From a checkpoint of a small transformer trained on Wikipedia.
Size: 10 layers, width 192, vocabulary 2048.
Each number is 128 + 24 x the weight over its row's rms, rounded and kept within 0 to 255. Layers, rows and columns count from 0. Numbers have three digits each. The size before them is the row's rms in percent of the matrix's.

# up: layer 5 MLP up, 768x192, rms 0.2, rows 493-499, columns 0-191
# down: layer 5 MLP down (transposed), 768x192, rms 0.2, rows 493-499, columns 0-191
up493 100:091080116145171131097170150098124114172121109103123122148112098119105134145133116138117112135158132170149109149137133115125139160074123141130080101113138131115113067068132145202138126158141112131086160141110122119129175140112136140109113113102140111132117162109128152118125123114173167153111125070137096125113117147141137089156136143123141094154142104104118112102159096096124153151127138143146094101120158131116137103161101079154117130105122172142105117143124137106102109143125173143120163131147108133157120107108139140116131142123074117136142111120196096109100107125147124179
down493 102:120107140117135095134135156127100140134154137110153078107131119129163153174155128150119076144121162144134144137127125106113120128096120109117115092099154163124100126104126102125162126131147125134111143147184141154105081170109123108140119110108132105121120145141158106116085103178179121138159146102096116098153069141138138163136130139126162114130107139128125151118121121135134150137078146148109138088138120099135081135144109131133174104138122113134079122132121136120094146142080180141113160160137069089170128140152117159125128169137116133138116074202157141147098104138159130113
up494 079:118117117166154122149151095108123116108130114150135095178136105097135183138122155112089140129128095078127077103131156092131122157149085106071139104149131090148172105134084131133148139108129161128156131095147170076137126101161127119172121128123145129098136166125104139080152128121133143146149127105170160114148147115129130143119106162082125119140147100156154099133116138132099117142110126087127097130121163120144116121106105164172098117164159107142164111095138164117162136123115106116173112083131143131125115140101128153118096123072137109152142147128134100147116155139120088161
down494 078:136092117160124112146150108147115135122112141127142124156119117149088112119094122151096159128105098143126062107108134135146167146111141131146135134102100138142086130110125117136158104121123127175156131179114080149120151130140114110071125101097167137092122089101126158140138157083086164112097111122133136106133092174138136197102114103147136125128142147112131108122131100094093128171135115091077137136147163125125169107131175102143076169154131165121158075148124181149124118129125146137125126137105144106142117128137146143122105153108128130121159178133122138124142101093125091145
up495 102:150126142136152091099134128132136127112101141098118139099120100103086118127117119153122191102167115101099146123143116126137180158143101101139139103136136103111169131117139096137154169165129128135120105125135143141111075137118151127137121109145117143113139131102133128166118123128129119138136079131135112137185178122181129084126112142126092140127118140141151133133106132169127121178128121121149138098098066144128089142120123157186129076104119171173181189137141137130143138150153096132137110101084104108127148121138134136167147138103112083134171124114078110109148117166161116112
down495 105:121125131105080133102078141097137122134102109155162131100160157134082169120142093133100175143148123159130103130142081155138157152097136140114141118190118142151081132148159120126119156171115139144142153131140088137115093123114101092159124136150119151136146132138145112135129164137139160112128124110144090139126131099101108130113119102101112143091073151084097163171120117125121134134125145109159118145124138143132137168148142189113134113135145134141129160119127145154165107169041096140114113126089141101148148150119138130139127151098107063126140100134121108132130068138126122114
up496 121:133127119160148094151121145149127145149110114152107181150127140147105170153126144215119158171108141126092115127142139137140104095118118146144121151158111174089157136138135168148077119141146115132169162134113113137131161150118157120119141122088116124103135143136098090141123130120164136177150140133092124130100148118145104115114130144070130122102126081136115196109130132129147153144118131123094151134108160140113118119150115167153086135157120135128151138147101098155083162135135115059129104118136116102101145152127119121158165119189144162159136111146115111128106140150117164098
down496 113:132155132164111086117163116134158149138146120122114136138150137127095146126103151141151126136144102143134131137183078161073088124124143130144159132186140147147091160157145162141154183109113145122117148150086117093134127129161162124117123121121097136123133136103086104125126114144153156145132130123123123169143106172122073154125126111132137119052146136133119114155136168128139135169116129124143107089106080150127098135123125123123131113113105116109120108118134155110125109133127109100164170130146110109089098104172138195181146173156124128110149105144153121168144136144097139078
up497 094:167134117106164112151104127086086125154140110102116093113093167152118155131130105125137096167115111154157115143152107122129119115123092093109100123101143111117143117152101153127128101131149147127174120097159128147131118119142102185109100130079143132153128149107125137157191092161127172145134148163134135121168154082099128084133144129106121131128143096123171125109108149118090131149121135095126126128114103176124114101158107121151094110159107119061109129112135148113135134101150153119086132126146161098098128175140158150117146124123117131190110094128103129143139091145167156169
down497 100:150105181154117126143124094095116153100063121091134105140065151155128156152152111112140093117128123153097119103136134156130108109093133097135145103135094120159133099148080144145134180138122134129131086112160122123145131109116118126159135114123143113104154148125113124134194110103164125155134126118136141124145164087113166114112138146141143096167106085163127149154104160107116125097098124182142121136138125135083176090120117156143111162142135150106105091136108145151152129119143131135080107134176145140148122154144053143141132092155103125137105131095127153129136143152134097129
up498 092:123144086098162139104134146139136109161119131096147087135136155124142085150084101159122152150100133112135134124117121140159067126089168098100146127088143094110121112138099147105112130151113168109151147151127124160132121118141130116132142168114117117118102146117117115129139119073153095148122128148148136152131089148122144172123113088132101157102152135119124139094163112133148155127136103143111135136124108126134110136096060143103129126133104129161108144097096179167131104170108086120131175138110102073128057082105148123126118091123126180097117176127123131124111110111162123104
down498 095:135107129134145150132156129112141146103139167098123114122122139117176150148109117099100142155127055169150092122101171108116151129167110117144125150122138139103162177110140096108135121136155132131101106106142094094171096103171156153110140104121091147106130129142141161161127133128133121177091108132146123121138147129130133130113166143108108089155123113115136133153099096182102146117085146137091142161130115121135098137089141150126179122140108158127065136104095120091136137104079120093109101144131145128136154161096162149143084146131170120156098136124134123127101090174117101119
up499 112:140127119137125107136132111130124092139140145111124140132104105117103124070108125119121168138135130115188149160105090157136122139100197153087158110136145111125140131141097187113164162148139122142117117099110098127107104083148120105131118147181171143149137107110099129165193095169124128121130158093144115143158124097106145149117164133140122190140113101176157144147149132097143114166133135103144115137128151125150115108098146112123130122126128116096158079106178084131089124148106122148139143133104100136141167132124107142104104128151128160155111073089127134134133149141175123126
down499 107:124106164153085163106113147161147102132102140104125134165138124127128118131104099126099123136132148140179103115158126119146128132168129103073121160135129087150182134133116165126127130124126116171155142102109115143144137114115115128084149130068141119140113096100128130173085097128162148149150126152125111156128131129124174097104100119108109145192133146155093124181124160135120165137137118078142145117138131086138134103072158157129113145124103057140135152158149109149128158097136153129109077107139151134126120152126123135107090114169143125140099115110150126134144132171138137175